Weights of a small transformer language model.
Architecture: RMSNorm before each block, shifted keys, gated attention, value embeddings, hashed n-gram embeddings, skips across layers.
Each number is 128 + 24 x the weight over its row's rms, rounded and kept within 0 to 255. Layers, rows and columns count from 0. The size above them is the row's rms in percent of the matrix's.

# layer 3 attention key, 192x192, rms 0.0665, rows 68-104, columns 144-191
size [111 104  97  85  87  94 115  95  84  90  95  96 109 105  87  85  94  93  98  93  93 117 122  84  86 120 112  91  71  83 114 111 129  87  85  93  80]
[[136 142 172 100  89 106 121 116 136 127  86 131 178 144 107 144 136  71 131 123 107 153 158 171 116 115 129 130 115 114  97 163 147 159 136 106 105 123 119 146 125 154 155 114  90  99 165 117]
 [142 186 127 124 109 107 107 123 136 117 109 140 117 135 131 151 140 104 145 138 111 138 153 171 109 114 186 154 124 104 117 178 123 136 142 116  86 131  86 104 125 159 177 119 139  96 152 135]
 [134 176 177 106 106  98 154 143 151 144 112 133  97 164 120 128 119 113 138  80 128 132 187 126 147  90 178 152 165 167 121 164 117 128 128 101 109 122 141  99 122 120 160 116 178 125 160 109]
 [ 90 118 145 120 120 128 131  93  92 147 107 112 169 121 147 124 106  96 174 124 152 129 162 116  70 113 142  89 103  92  53 172 126 109  97 170 140 153 107 129 112 147 160 114  75  94 154 142]
 [105 167 127 163 130 110  86 150 140 125 130 108 113 130 174 156 122 124 148 133 140 158 122 193 135  74 144 122  88 102 138 155 163 144 158 105 173 148 108 120 168 153 138 120 130 112 111  95]
 [154 127 134 126  83 110 137 155 134 160 121 126 124 149 113 114 134 106 136  86  84  99  91 138 139 154 133  85 132 128 100 134 103 125 142 144 128 124 167 134 142 120 154 118 137  96 166 109]
 [ 39 118 118 161 181 162 137 126 184 120 126 115 126 127 141 122 121 181 128 177 143 131 150 149 140 145  95 117 113 144 149 123 122 120  92 121 151 123 140 109 113 119 105 152 157 151  78 141]
 [ 80 128 106 127 173 182 121 113 133 130 141 110 119 148 119 114 132 181 124 165 152 138 142 149 100 126 138 112 103 135 141 116 130 142 135 114 145 144 100 139 121 120 120 141 122 144  96 149]
 [118 111 170 117 139 105 121 155 110 161  93  98 113 116 146 116 174  97 118 174 167 154 150 159 152  88 153 137 130 116 115 158 128 137  96 154 128 127 129  98 144 151 189 105 159 129 180 118]
 [118 110 132 158 132  96 138 149 151 100 109 145  95 144 125 166 107 106 100 106 117 119  99 101 111 143  79 164 119 153 152 137 146 116 151 105 130 110 114 107 122 137 149 106 112 113 143  58]
 [ 96  93 111 135 143 171 142 130 128 123 141 115 138 124 123 121 116 147 163 138 141  94 105 128 114 144  92 133 107 134 122 107 148 124 151 147 174 148 169 121 142 111 140 129 122 138 104 135]
 [123  83 117 148 132 137 128  88 124  91 159 133  73 125 175 144 139 141  94 151 125  95 115 102 129 155 122 157 141  99 145  35 139 114  91 117 135 126  67 121 121 109 128 156 116 141  73 149]
 [105  61 125 154 137 163 140 134  99 118 153 150 138 141 116 121 133 149 110 172 123 109 113 133 116 160  90 107 126 135 114  63 113 162 131 142 176 162  99 117 107 109 102 151 148 123 106 131]
 [109 147 154 107 112  90  88 136 144 168  83 106 157  94 133 144 138 133 134 109 118 147 144 115  98 130 148 125 146  97 123 177 105 106 124 165  99 127 129 149 150 127 137  88 109 120 169 141]
 [123 110 152 105 119 143 120 128 111 106 112 130 127  69  84 154 122  83  89  80  88 114 134  94 141 104 109 124 129  96 122 122 150 144 154 136 104  89 149 125  92 141 131 171 137 127 110 145]
 [123 110 126 152 103 105 112  86 134 148 137 108  72 114 157 174 168 107  99 143 108 156 110 118 129 128 145 137 136 131 148 118 143 148 147 133 118 143 132 122 120 127 184  97 170 147 150 138]
 [136 145 159  46 114 113 107 103 166 165  74  83 123 114 119 173 119 123 146  84 114 147 108 131 143 103 114 160  97 114 142 111 103 154 134 103  99 120 145 123 142 149 157 114 121 117 146 151]
 [137 110 128 109 111 125 115 114 155  99 105 109 108 162 133 179 162  94 167  55 154 119 108 139 140 107 151 145 115 119 114 150 135 129 135 133 124 161 143 119 113 132 162 113 122 117 175 118]
 [151 121 110 114 126 110 140 120 154 108 109 141 147 114 120 158 135 126 166 113 134 164 127 143 133 116 157 160 135 143 117 168 159 153 124 106  87 133 129 110 131 148 131 125 133 114 155 110]
 [144 119 148 120 172 127 129 113 157 119  91  60 111 118 105 110 154 137 136 130  93 118 122 125 143 165  91 139 149 106 136  80 109 129  99 121 118  99 139 107 123 114 116 147 123 107 138 134]
 [125 146 136 132 128 106 113 128 105  82 103  91 124 130 148 105 113  98 127 123 110 150 139 154 135  46 161 116 170 127 150 112 158 114 123 124 119  95 127 136 126 158 103 117 126 146 141 125]
 [ 99 102 125 153 137 161 140 133 117 104 157 152 136 135 111 100 111 170 109 147 114  72  92 132 130 131 110 111 136 131 133 121 151  92 124 155 144 135 121 127 126 102  94 190 118 115  68 163]
 [129 133 138 133 122 114  89 140 141 153 110 137 125 100 160 140 135  89 152 168 125 156 153 105 158 105 149 167 128  99 110 150 136 155 135 103  99 128 101 114 122 134 184  95 148 140 170  74]
 [138 127 124 158 136 119 119 162 128 117 134 102 134 143 124 128 124 129 145 102 117 123 108 147 130 133 137 119 132  99 141 134 119 102 158 100 170 134 138 142 144 129 127 113  99 102 171 146]
 [101 102 147 135 128 151 110  93 119 153 145 113 108  96 179 122 112 128 142  90 121 108  79 117 120 140 136  99 121 101 123 119 131 120 103 128 174 132 109  97 142 140 150 127 127 114 157 135]
 [158 162 153 105 117 110 106 142 150 170  78 120 143 138 130 152 149 108 150 127 120 170 157 153 147  89 169 142 140 139 134 169 106 147 167 128  95 155 136 111 138 164 149 103 131 133 186 106]
 [156 173 154 108 147 118 120 117 170 101 100 140 160  83  90 129 105 141 138  87 107 110 143 141 131 104 143 132 124 117 143 169 140 107 107  94 112  91 113 110 207 173 132 140 124 161 162 111]
 [100 174 129 148 120 106 120 107 145 117 156 172 170 139 166 128 166 129 170 136 151 125 197 127 113 115 171 198 140 137 149 154  99 117 114 143 132 126 156 107 119 123 137 119 153 135 138 106]
 [110 120  81 124  99 123 108 176 141 147 140 181 140 149 108 118 117 130 137 134 148 106 151 148 159 115 107  72 110 151 120 133 121 110  89  84 181 127 144 120 103 148 103 111 112 150 148 103]
 [146 125 149 106 143 126 140 143 120 120  90 119 122  82 103 108 129 128 135  71 127 114  95 120  86 119 111 125  96 148  86 109 141 151 125 110 144  76 103  79 148 129 129 135  98 112 117 116]
 [ 78 113  67 103 113 158 123 132 149  80 145 108  89 148 104 155 113 108 171 171 159 142 163 110 123 122 110 125 150 130 142 116 127 101 125 113 154 140 145 162 110 136 119 154 117 146  90 135]
 [125 151 114 105 138 161 109 106 126  87 112 155  67 142  97 148 137 150 125 133 150 135 118 141  98 107 119 146 176 105 127  86 118 141 130 131  83 144 139 111 126 165  92 184 146 166  92 158]
 [143 125 130 106 105  97  79 140 139 151  88 130 129 125 146 155 154  95 150 114 143 157 161 124 133  90 171 147 140 107 100 159 123 158 141 124 138 133 124  83 140 140 170  75 121 133 132  75]
 [103 194  96  72 123  91 126 177 126 135 103  91 163 162 125 133  86 114 166  84 110 128 141 131 157  93 134 106 101 130 107 169 136 116 159 139 140  97 110 116 128 156 136 108 126 114 129 108]
 [150 123 181 115 147 144 140 114  88 129 112 128 144 102 134 117 152 122  99 130  98  97 141 138  95 110  93 133 140 107 116 151 138 120 142 128  89 124 100 140 149 137 134 102 128 145 133  79]
 [139 153 158 133 126 168 171 140 105 127 131 175 142 159 100 138 109 152 140 133  89 145 138 134 117 106 138  81  99 127 146 125 133 164 113 148  90 108 132 112 154 114 106 127 145 131 122 119]
 [130 127 155  97 135 136  93  96 153 104 111 132  91 111 147 162 144 100 119 161 139  99 109 137 116 109 139 132 135 130 101 117 116 170  68  95 174 113 135 142 121 147 103 165 112 112 121 118]]
# layer 3 attention query, 192x192, rms 0.0671, rows 69-105, columns 144-191
size [ 93  97  88  88  97 104  96 117 112 103  87  93  97  95 119  99  88  91  97 103  81  97  88  96  85  94  96  85  84  98 107 111  92 100 104  90  86]
[[162 128 111 149 149  98 142 136 101 124 154 151 125 135 145 151 157 123 157 165 105 160 120 163 133 131 134 148 169 142  88 106 119 178 124  98 160 152 109 175 121 116 119 102 120 157 148  99]
 [134 117 121 129  89 130 130 150  90 137 110 141 120 131 156 159  90  75  98 143 115 134 178  82 134 113 142 126 127 111 156 134 142 150 149 161 112 126 129  96  91 150 205 143 111 124 144  87]
 [141 111 168 166 120 126 121 137 151 158 143 143 177 108 112 120 148 158 164 159 130 132 140 132 148 109 123  73 121  98 128 121 110 105 127 113 132 131 129 163 125  82 152  91 160  86 144 144]
 [135  63 113 122  81 160 129 141 138 149 142 172 121 111  61 173 105 120 114  91 139  84 168 152 108 124 106 116 152 112 143 124 152 113 129 164  75 148 142 133 102 139  96 162 117 122 124 128]
 [120 115 153 109 133 103 150 130 127 126 164  90 141 166 104 118 130 125 102 129 112 147  80  83 104 120  93 145 134 154 125 139  90  85 119 116 100 111 153 153 171 140 154 131 133 116 158 139]
 [156 155 107 137 112 166 106 105 137 156 122 172 123 123 139 169 114 148 122 130 126 129 147 151 146  96 173  95 140 140 184 142 135 140  86  93 104 140 119 104 108 114 122 119 116 120  90 147]
 [134 112 102 158  91 191 145 162 114  92 170 154 142 135 131 111 113 126  97 107 140 106 105 132 167 110 129  94 161 145 154 135 117 100 103 123 140 103 125 132 120 132 103 150 129 131  78 143]
 [138 123 178 116 126  95 117 125 141 149 103 103 116 152 150 143  83 105 152 119 121 126 176 108 164 103 127 119 127 123 125 185 169 165 160 103 107 104 116 113 130 139 179 109 126 120 160  91]
 [155 117 149  91  87 115 124 159 131 129 114 104 166 129 154 144 163  75  75  71 118 130 118  78 142 112 178 146 127 118 130 184 161 131 147 131 106  84 149  86 117 157 131 122  88 100 166 102]
 [117 111 132 138 138 156 118  83 134  85 160 129 134 160 106  81 114 129  81  98 142  87 116  60  72 125  94 132 111  73 110 131 132 114 117 104 149 106 109 102 108 136 127 149 113 114 136 168]
 [147 156 108 136 103 112 174 141 130 122 140 114  80 190 121 107 133 130 102 100 124 150  98 130 163 148 114 155 128 134 169  77 137 108 153 142 157 189 138 150 130  98  96 142 118 166 146 150]
 [151  81 111 124 148 143 112 116  93 144 142 122 160 129 103 135 137 156 109 142 147 141  69  92 134 111  82 111 140 120 124 139 107 129  96 136 128 125 130 112 132 112  79 148 124 132 127 213]
 [137  99 135 133 113 100 133 155 146 169 140 136 189 121  99 161 129 135 185 131  96 114 123 163 195 145 136 102 135 146 125 150  88 126 134 106 145 111 111 124 163  93 142  61 147 105 136  71]
 [118 115 148 122 115 138 140 129 109 162 100 135 149 126 135 122 140 124 122 117 120  94 122 122  97  85 151  74 142 138  98 185 101  98 145 163 130 156 133 145 145 131 150  93 118 124 138 157]
 [128 101 113 109 106  92 158 143 109 154 144 101 176 158 116 113  71  98 168 128 107 131 105 136 159 108 100 165 120 149 147 140 125 120 145 113 162 160 155  85 119 164 117 116 122 138 158 104]
 [113 158 138 106  92 111 118 130 145 139 137 118 179 128 127  92 109 121 138 118 135 104 103 105 144 149 126 132  91 148 156 158 129 135 157 101 134 146 129 164 151 148 106 107 146 101 143 106]
 [137 126 106 142 109 129 166 144 153  98 115 100 141 135  97  56 142  81 112 129 142 143 121  96 102 156 117 136  90 144 122 151 152 133 133 106 174 118 133 162  97 126 154 135 129 123 151 124]
 [169 101 133 174 156 126 146 105 146  79 178 132  75 112 114 159 148 110 135 158 131 133 132 143 106 125 162 180 129 119  89 137 145 145 126 134 183 104  99  90 170 125 145 105 111 132 158 108]
 [142 141 142 144 129 103 162 125 148 133 134 108  96 134 142 151 142 127 134 101 147 149 144 114  94 136 113 144 122 120 113 138 157 182 152 103 141 136  99 195 142 140 131 121 149 138 142  89]
 [101 119 111 158 103 112  92 121 140 170 145 109 135 104 156 106 142 116 112  93 108 155 136 139 162 115 137 135 151 131 121 127 126  96 151 186 123 136 137 194 132 125 124 109 177 148 148 131]
 [134 150 147 128 161 183 118 145 154 104 120 145 142 161 111 109 160 180 101 118 106 122  98 132 114 147 122 130 133 105 119 100  71 115  83 135 106 121 157 154 164  96  92 155  99 147 108 132]
 [168 120 158 127 126 112  90  84 120 144 128  93  95 121 151 147 109 109 166 134 154 111 154 151 164  97 155 125 132 100 117 159 142 142 166 118 165 131 109 112 138 134 180  74 139 133 146 163]
 [138 115  99 141 114 125 140 137  88 129 147 138 111 122 135 125 142  95 107 124 177 152 188 150 104 136 178 122 141 113 126 143 153 191 165 112 140 109  95 138 123 152  88 160 156 150 138 131]
 [136 122 111 121  69 117 147 152  92 162 130 161 161 127  99  77  77 110 168 144 163 100 142 171 108 108 147 106 125 159 159 144 116 162 151 135 137 139 160  94 148 155 112 111 153 139 120 163]
 [114 138 129 104 144 102  93 125 127 116 113  89 112  92 132 146 121 118 173 154 155 146 190 151 149 108 149 129 135 157 143 161 149 167 132 104 135 110 110 120 136 166 165  98 119 136 146  94]
 [146 126 108 145 111 117 146 116 139 134 137 177 106 106 149 180 136 110 104 137 145  95 172 142  92 136 166 105 134 141 141 205 132 186 165 141 110 122 115 155 129 167 152 102 138 155 150 106]
 [168 140 140 112 150 105 111  90 137  88 117 171 112 188 132 155 148 111 105 135 129  98 156 121 129 171 124 121 164 120 158 109 144 196 110 101 122 102 112 130  83 135 143 110 138 125 134 104]
 [110 156 155 106 138 138 141 125 125 115 158  90 160 112 139 178 136 123 107 140 114  89  93 137 138 168 142 114 128 104 108 136  98 145 112 127 153 134 123 153 104 129 140 130 124 120 103 120]
 [ 98 110 109 166 123 123 131 108 165 125 126  82 143 182 108 165  89 120 129 115 132  91 195 145 142 103  92 119 155 109 133 196 131  90 169 128 122 148  81 107  99 156 136 106 174 121 135 140]
 [112 162 113  81 125 103 138 105 133 152 114 105 146 134  94 115 107 140 125 141 153 127 163 117  82 102  98 125 164 110 151 133  98  79 147 158 125 145 144 116 151 164 127 143 135 140 147 124]
 [ 77 157  97 149 112 137 144 145 139 148 104  99 110 133  99 124 132 128 142 154  98 168 177 103 135 109 101  85  93  75 152 129 109  93 104 143 149 134 157 136 133 133 131 123 127 132 114 117]
 [123 105 107 106 109 100 126 129 110 138  88 117 117 149 145 141 113  93 169 105 145 135 147  95 107 103 177  98 150 115 133 154 111 131 168 148 133 128 141 109 131 149 176 100  94 105 173 159]
 [133 120 117  89 139 137 146 113 107  79 119 104 162 163  94 118  90 128 121 117 124 131 101 117 156 136 144 114 113 131 176 156  83 113 115 155 149  86 132 136 130 153 112 144  91 135 153 125]
 [119 145 161 126 130 141 111 164 133 185 104 118 112 135 145 120 133 103 129 139  92 158 139 139 169  77 137 118 107 147  64 118 147 138 157 124  92 116 144 134 122 119 141 108 147 131 144 113]
 [121 146 140 139 158 117 122 135 147 147 125  89 124  98  96 128 109 159 103 150  83 173 136 155 139 126 117  92 112 140 121 131 142 133 150 125 160 122 126 165 146 131 123 132 158 148 137 124]
 [123  95 112 147  80 126 148 116 146 175 141 150 158 110 102 145 146 121 158 128 164 156 143 138 164 101 134 130 188 116 135 102 168 134 123 147 100  92 126 129 106 154 131 147 152 115 128 120]
 [166  96 156 166 104  94 108 133 125 117 157 154 137 133 109 111  73 116 109  91 152 138  81 137 122 157 113 128  98 116 148 105 172 148 158 147 141 133 124 140 145 137 148 110 101 123 168 128]]
# layer 3 attention value, 192x192, rms 0.0678, rows 64-95, columns 144-191
size [100 114  96  86 105  86 102 109 110 102  97  97 105  98  99  87  95 100  98  99 102 123  99  98 109  95  93  95 101 112 111 102]
[[169 150 139 173 132 150 114 146 121 100 151 170 131 142 142 125 117 139  99 144 132 156 109 114  80  73 158 139 163 115 129 149 127 133 132 117 108 148 126 120 114 155 123 125 121 123 118 132]
 [138 151 134 114 113 131 141 140 126 124 145 185 104 130 123 164 170 127  97 131 121 112 112  53 145 129 105 119 126 104 168 140 116 118 108 162 108 104 164 147 155 127 122 136 175 149 128 128]
 [134 191 123 128 126 158 135 159  99 116 117 121 133 109  94 161 151 124 104 126 104 144 129  86 120 109 103 122 119 112 102 155  77 108 126 144 116 174 127 149 116 155 114 163 126 157 118 138]
 [128 163 144 140 120 135 107 156 102 127 109 128 117 109 110 167 187 135 102 128 106 135 122 112  86 138  79 137 109  98 138 137  91 159 107 135 128 167 142 146 112 158 140 131 154 153 124 117]
 [110 169 131  70 151 137 120 136 135 125  83 118  92 140  90 157 135 144 173 119 123 100 143 130 176 146 132 135 105 108 118 133  94 121 156 124 122  89 135 127 156 157 130 134 143 158 130 115]
 [ 99 148 118  95 145 128 150 142 138  76  93 129  91 136 107 114 137  99 178  90 147 148 169 174 122 122 151 136 124  87  96 138 140 186 152 112 155  83 124 119 133 127 110 156 111 141 111  94]
 [144 139 123 120 111 115  95  82 124 139 156 138 126 137 160 144 132 118 123 120  86 135 154 107 129 123 139 132 153 129 103 115 182 171 142 154 111 113  59 134 128 123 113 140 132 148  96  99]
 [129  96  92 115 115 118  89 147 142 134 125  99 144 112 143  68 143 132 134  98 139 173 155 137 108 134 147 157 105 105 111 121 150 173 147 118 133 138 130 120  74 154 148 145 114 111 114 140]
 [126 122 106 153 137 140 161 106 120 144 140 163 154 141 116 168 127 135  85 160 140 125 111 121 117 138 103  71 199 129 179 137 134 157 116 143 126 151 170 170 146 137 118 130 138 116 122 171]
 [120 160 104 118 143 141 128 158 135 133 109  90 118 155 132 115 127 129 145 122  92 176 175 137 102  72 108 145 150 109 123 122 133 139 141 125 115 175 132 189 114 150 109 120  95 162 124 124]
 [124 167  98 141 103 134 113 169 104 143 142 151 143 127 162 158 197 139 115 120 177 145 112 121 127 151 132 144 116 101 170 146 104 140 118 154 125 139 140 108 107 131 151 113 114 122 103 132]
 [146  99 161 154 157 129 118 116  48 149 107 115 129 126  76 153 137 132 103 166  95 124  64 132  96 155 122  77 145 131 141 118 117 156 117 138 141 157 144 145 129 118 102 117 109 119 136 136]
 [118 172  94  93 141 112 161 126 135 142 117 100 111 148 103 154 135 143 154 136 139 155 169 116 125 132 138 121 157 146 103 100 137 164 140 151 100 148 138 173 139 139 127 142 113 122 116 143]
 [130 144 152 140 100 132  78 120 126 119 133 154 166  99 157 101 182 153 121 112 113 139  96 107  90 107 133 183  79 117 110  93 139  68 131 173  81 128 144 126 132 140 124 148  97 124 114 120]
 [130 130 113 149 133 132  86 127 131 103 118  97  88 113 115 113 132 132 117 131 107 185 169  83  77  84 120 166 106  88  99 124 153 166 102 130 128 157 142 107  94 119 125 151 130 149 103  86]
 [122 120 128 106  97 113 172 167 167 147 151 109 152 137 100  70 105 110  88 114  88 142 149  95 151 127  98 149  93 165 115 115 151 113 120 131 114 155 134 132 101 115 124 138 150 155 153 127]
 [144 140 164 122 163 127 149 103 108 170 132 137 148 115 100 119 106 136 125 153  81 118 133 130 139  99 129 124 178 141 141 131 119  95 134  81  97 144  99 116 101 151 129 136 110  97 125 162]
 [103 133 110 144 141 134  88  93  97 122  88 110 155 125 144 174 178 121 138 112 157  93  93 175 140 156  57 140 113  81 174 118 103 112 132 124 151 136 132 119 165 130 132 131 122 159 134 129]
 [123 117 105 152 121 125 112 110 104 158 105 108 178 139 114 161 143 133 129 130 188 164  78 116  92 157 105 144 118 144 126 137 102 152 130 135 136 154 172  91 140 154 106 110  97 112 110 133]
 [119 113 147 156 135 139  95 170 113  96 113 106 102  87 109 104 100 137 114 156 128 191 138 125  99 124 154 132 106 112 151 133 140 148 104 145 120 150 153 104 116 138 124 140 103 122 120 103]
 [112 120 162 106 145 125 119 169 142 138 114 127 109 111 122 121 128 138  96 139  74 135 126  90 167 101 139 147 104 107 155 123 127 123 114 100  89 123 151 107  55 138 169 133 132 111 124 144]
 [129 123 100 123 141 151 123 140 110 117 117 110 117 132  96 142 175 122 149 183 153 157 129 123 147 200 121 121 162  59 173 134  98 160 145 134 141 135 134 157 136 145 116 131 129 148 134 144]
 [117 161 135 133 164 119 196 140  92 126 110 144 129 149 111 130 103 147 128 137 167 104 118 137 152 109 127  92 151 176 166 131 100 140 127  87 121 130 167 148 137 164 120 133 106  91 131 128]
 [ 92 111 139 121 130 127 116 134 169 148  99  93 104 117 143  93 107 121 129 111 109 151 152 130 156 102 116 188  69 128 125  98 131 115 124 131 115 141 119  99  69 118 140 104 130 134 129 125]
 [105 146 119 105 142 128  89 114 129 116  89  64 116  91 115 115  80 119 154 128 102 171 167 132 140 110 127 170 116 123 107 146 136 160 131  85 122 129 104  86  74 135 128 136 101 135 106 113]
 [136 137 119 143 129 134 148 179 107 138 108  95 160 128 104 109 139 142 112 154 138 149 145 137 141 157 136 125 132 129 143 137 111 147 132  95 143 179 158 131 109 164 136 146 121 113 134 167]
 [ 94 121 150 125 112 118 136 143 164 135 124 144 115  61 109 105 128 102 100 118 111 154 132  78 141 118 110 147 120 156  88 134 170 103 135 133 118 116 172 123  96 127 155 142 169 115 131 175]
 [108 115  95 113 150 143 104 110 148 130  98  61 145 123 138 111  72 110 142 116 152 143 145 123 149 100  99 149 114 114 135 134 135 130 125 110 160 158 114  93 113 136 129 113 122 140 135 127]
 [133 152  99 109 140 153  99 125 136  94 130  86 111 120 138 126 108 124 147 113 112 169 185 112  95  75 122 125 161  86 114 137 168 147 126 136 122 146 108 134 123 144 108 154 120 144 104  97]
 [127 123 107 138 139 118 132  98 160 155 110 201 142 160 123 174 181 119 113 100 120  95 124 168 128 153 115 107 143 121 123 119 147 155 123  79 136 118 123 131 104  92 151 107 150 139 130 120]
 [117 125 111  82 160 120 177 161 168 128 105  51 110 142 119  90  86 129 127 166 145 165 170 110 175 110 133 121 127 160 159 129 137 158  85 135 139 151 167 116 124 115 138 112 118 108 130 143]
 [124 160 111 130 134 122 186 131 115 104 141 115 136 153 145 144 107 123 111 116 157 106 120 140 135 121 159 101 137 147 178 148  95 101 103 154 155 165 127 144 141 133 119 107 110 103 143 116]]
# layer 3 attention output (transposed), 192x192, rms 0.0931, rows 64-95, columns 144-191
size [ 99 107 100  91  96  82 101 104 101 101  94  99 106  97  99  88  92  94  95 100  98 117 101  98 107  86  90 100 100 106 109  99]
[[162 121 118 111 140 143 140  92 135 122 116  95 135 156 173 124 116  90  98 108 118 147 147 141 162 147 114  98 116  88  90 104 145  72 128 105 108 137 125  68 174 106 113 160 100 122 133 122]
 [116 137 130 137 137 115 136 108 138 139 116 118 137 145 185  83  83 152 113 149 128 114 148 140 110 138  75 109 122 143 100 119 142 111 174  59 121 117 127 109 134 111 123 129 118 130 108 163]
 [117 129 101  88 164 123 169 124 158 125  96 119 129 170 173  74 124 167 100 125 153 159 156 119 146 179 100 110 105 160 116 105 138  92 142 100 113 164 121 118 152 108 121 152  85 152 135 171]
 [146 130 100  65 145 110 163 102 126 144  99 109 121 159 181 106 119 163  85 140 144 152 145 107 142 166 104 116 123 151 104 100 144  85 157  91  94 150  96  97 138 125 125 174  83 127 114 161]
 [ 87 130 104 151 136 132 131 127 130 135 127 136 153 146 155  74 134  94 118 105 142 171 131 170 136 114 113 130  91 160 124 156 136 126 125 136 120 163 129 120 133 114 147 123 132 129 137 182]
 [142 100 135 139 122 125 121 134 172 157 118 135 152 146 155 154 143 129  96 111 165 167 119 119 152 130 120 156  86 132 138 136 129 116 114 136 101 149 100 117 130 115 108 127 112 111 167 151]
 [126 119 102 146 156 157 143 149 128 121 152 147  98 147 121 146 136 151 132 147 147 110  84  84 165 138 130 137 140 123 141  98 108 172  87 117 111 113 145 162 106 154 136 129 160 134 120 101]
 [137 131 188 107 155 129 150 115 164 150 110 156 124 117 148 171 184 128  62 125 144 106 125 120 154 107 124 151  90 125 135  95 132 136  71 147 124 141 121 123 164 133 112 141 102 113 133  45]
 [146 131 128 133 129 124 113 127 134 133 116 108  95 101 129 144 121 149 135 176 121 104 157 113 123 112 118 150 115 110 101 113 125 101 142  91 116  98 118 106 131 155 126 127 108 132 124  89]
 [117 119 139  91 166 130 141 110 164 135 100 155 112 152 144 119 136 165  94 144 171 142  97  99 153 155 121 140 135 188 158 126 143  82 110 104  96 140  88 120 114 115 130 157  97 164 114 139]
 [130 135 133 118 169 145 145  90 144 120  82  78 158 137 151 129 114 151  82 115 119 136 170 107 132 168  98 121 129 141  77  94 172  96 129 101  87 184 139 118 149 163 119 179 129 132 136 114]
 [151 122  73 148  77 115 121 138  80 128 164 114  97 125 149 136 129 105 124 138 121 127 124 106 115  97 151 151 127 117 121 120 121 105 165 115 134 134 127 125 120 160 152 140 144 121 114 108]
 [ 94 125 102 159 171 130 132 153 150 151 136 172  97  97 137 136 146 140  84 149 122 109 126 133 144 113 106 176  96 147 148 105 151 119  96 101  92 149 127 126 130 140 130 115 137 144 134  89]
 [120 135 114 129 144 142 195 104 139 123 148  81 121 179 147 107  92 109 102 141 108 134 101 144 157 150 150 120 138 150 101 130 142 134 129 116 123 104 136  86 125 117 122 143 153 136 103 157]
 [139 122 143 107 153 118 133 107 150 144 100 156 134 163 161 121 136 149  88 108 157 141  81  80 146 146 103 124 111 150 161  97 154  92 128  98  96 142  90 143 140 105 133 163  89 128 123 150]
 [ 94 132 154 102 145 112 130 145 120  97 109 149 106 121 129 134 117 165 148 125 120 101  96 146  94 136 132  96 185 155 171 152 104 137 139 105 147  79 114 156 108 113 125 137  85 121 103 148]
 [128 116 140 107  82 138 108 116  99 103 151 124 132 152 111 128 124  67 189 131 133 103 131 125 116 117 140 117 131 106  94 147 108 111 126 124 187 106 165 144 129 121 159 121 133 145 107  91]
 [115 171  96 117  94 135 151 142 126 164 135 108  81 148  95 109 131 136 151 150 119 159 131 105 133 155 150 113 115 190 120 144 102 159 118 151 134 109 117 140  96 130 151 125 142 109 130 185]
 [180 144 113 135 134 106 143 136 108 144 105  86  89 140 123 108 146 123  78 142  95 145 138 111 120 127 149 106 108 146 131  82 151  93 148  92 112 153  96 148 133 121 140 147 165 104 109 115]
 [155  90 135 117 149 104 109 132 160 125 107 157 163 137 170 133 139 144  86 103 145 144  83 111 145 108  93 156  86 156 138  91 150 102 135 110 120 168 108 103 148 132 119 167 100 131 147 124]
 [ 96 123 153 108 157 119 105 100 131  98  93 142 168 131 177  95 131 114  95  97 157 111 152 131 135 128 106 132 105 148  99 104 131  85 113 130 140 148 140 120 161 140 169 163  93 152 105 128]
 [113 129 126 142 121 138 144 158 185 140  97 156 145 124 170 112 136 135 115 109 128 154 147 122 129 111  56 133  65 164 108 118 138 129 115 111 134 134 126 118 115 123 118 139  96 110 138 137]
 [137 126 116 133 111 115  72 143 110 150 153 110 131  94 103 117 132  69 172 136  92 127 174 173 121  74 154 163 113 116  97 147 135  94 151 126 139 106 149 115 139 129 142  89 138 121 164 115]
 [104 134 171  91 163 128  93 117 125 122  91 168 147 130 110 122 140 157 128 105 131 116  80 101 126 131 145 125 149 174 164 124 141 140  98 152 145 140 120 184 128 132 154 147 119 145 112 144]
 [121  99 169 124 147 132 120  95 146 122 105 148 143 161 120 134 168 134 110  88 168 152  85 110 122 135 151 118 111 146 159 135 142  98  91 154 129 159  98 159 142 127 154 149  85 119 144 146]
 [151 107 153  93 145 120 132 130 151 134  89 113 136 120 153 137 160 121 103 108 138 152 169 160 131 108 102 138 108 126  92 109 153 106 123 133 131 157 124  83 142 135 117 133  76 128 128  92]
 [105 131 186 145 143  82 150 114 122 113  84 113 136 156 154 136 113 168 118 106 145  84 116 173 111 142 117  97 135 124 143 126 135 102 159 114 166  99 103 108 152 134 153 144 101 137 102 129]
 [113 136 177 104 142 140  91 123 141 142 103 167 138 125  91 127 149 135 154 129 144 150 107  95 137 132 149 110 132 182 172 152 123 125 116 137 152 129 109 189 123 110 148 124 124 148 147 135]
 [138 100 136 109 158 139 152 104 181 140  94 145 141 166 161 118 158 142  90 113 169 157 106 106 171 158 100 140 104 152 136 108 146  95  96  99  86 156 101 121 146  99 116 165 105 143 142 119]
 [141 149 123 124 105 113 137 114  78 143 134  79  76 139 123 137 104 132 148 138 127 105 147  93  88 157 147 109 161  86 141 142 101 111 131 128 110 103 120 132 114 135 122 133 135 127  95 142]
 [128 124 167 121 154 117  97 158 134 128 112 184 136  90  90 145 148 153 135 105 136 116 111 128 110  95 113 146  97 166 146 130 129 128 113 128 153 144 116 154 110 124 101 110 117 137 140  67]
 [117 141  83 114 140 151  95 161 135 135 132 138 140  69  89 109 127 138 170 145 108 123 196 123 164 133 155 168 147 148 102 136 121 113 123 149 102 132 152 156 151 148 140 112 161 160 167 123]]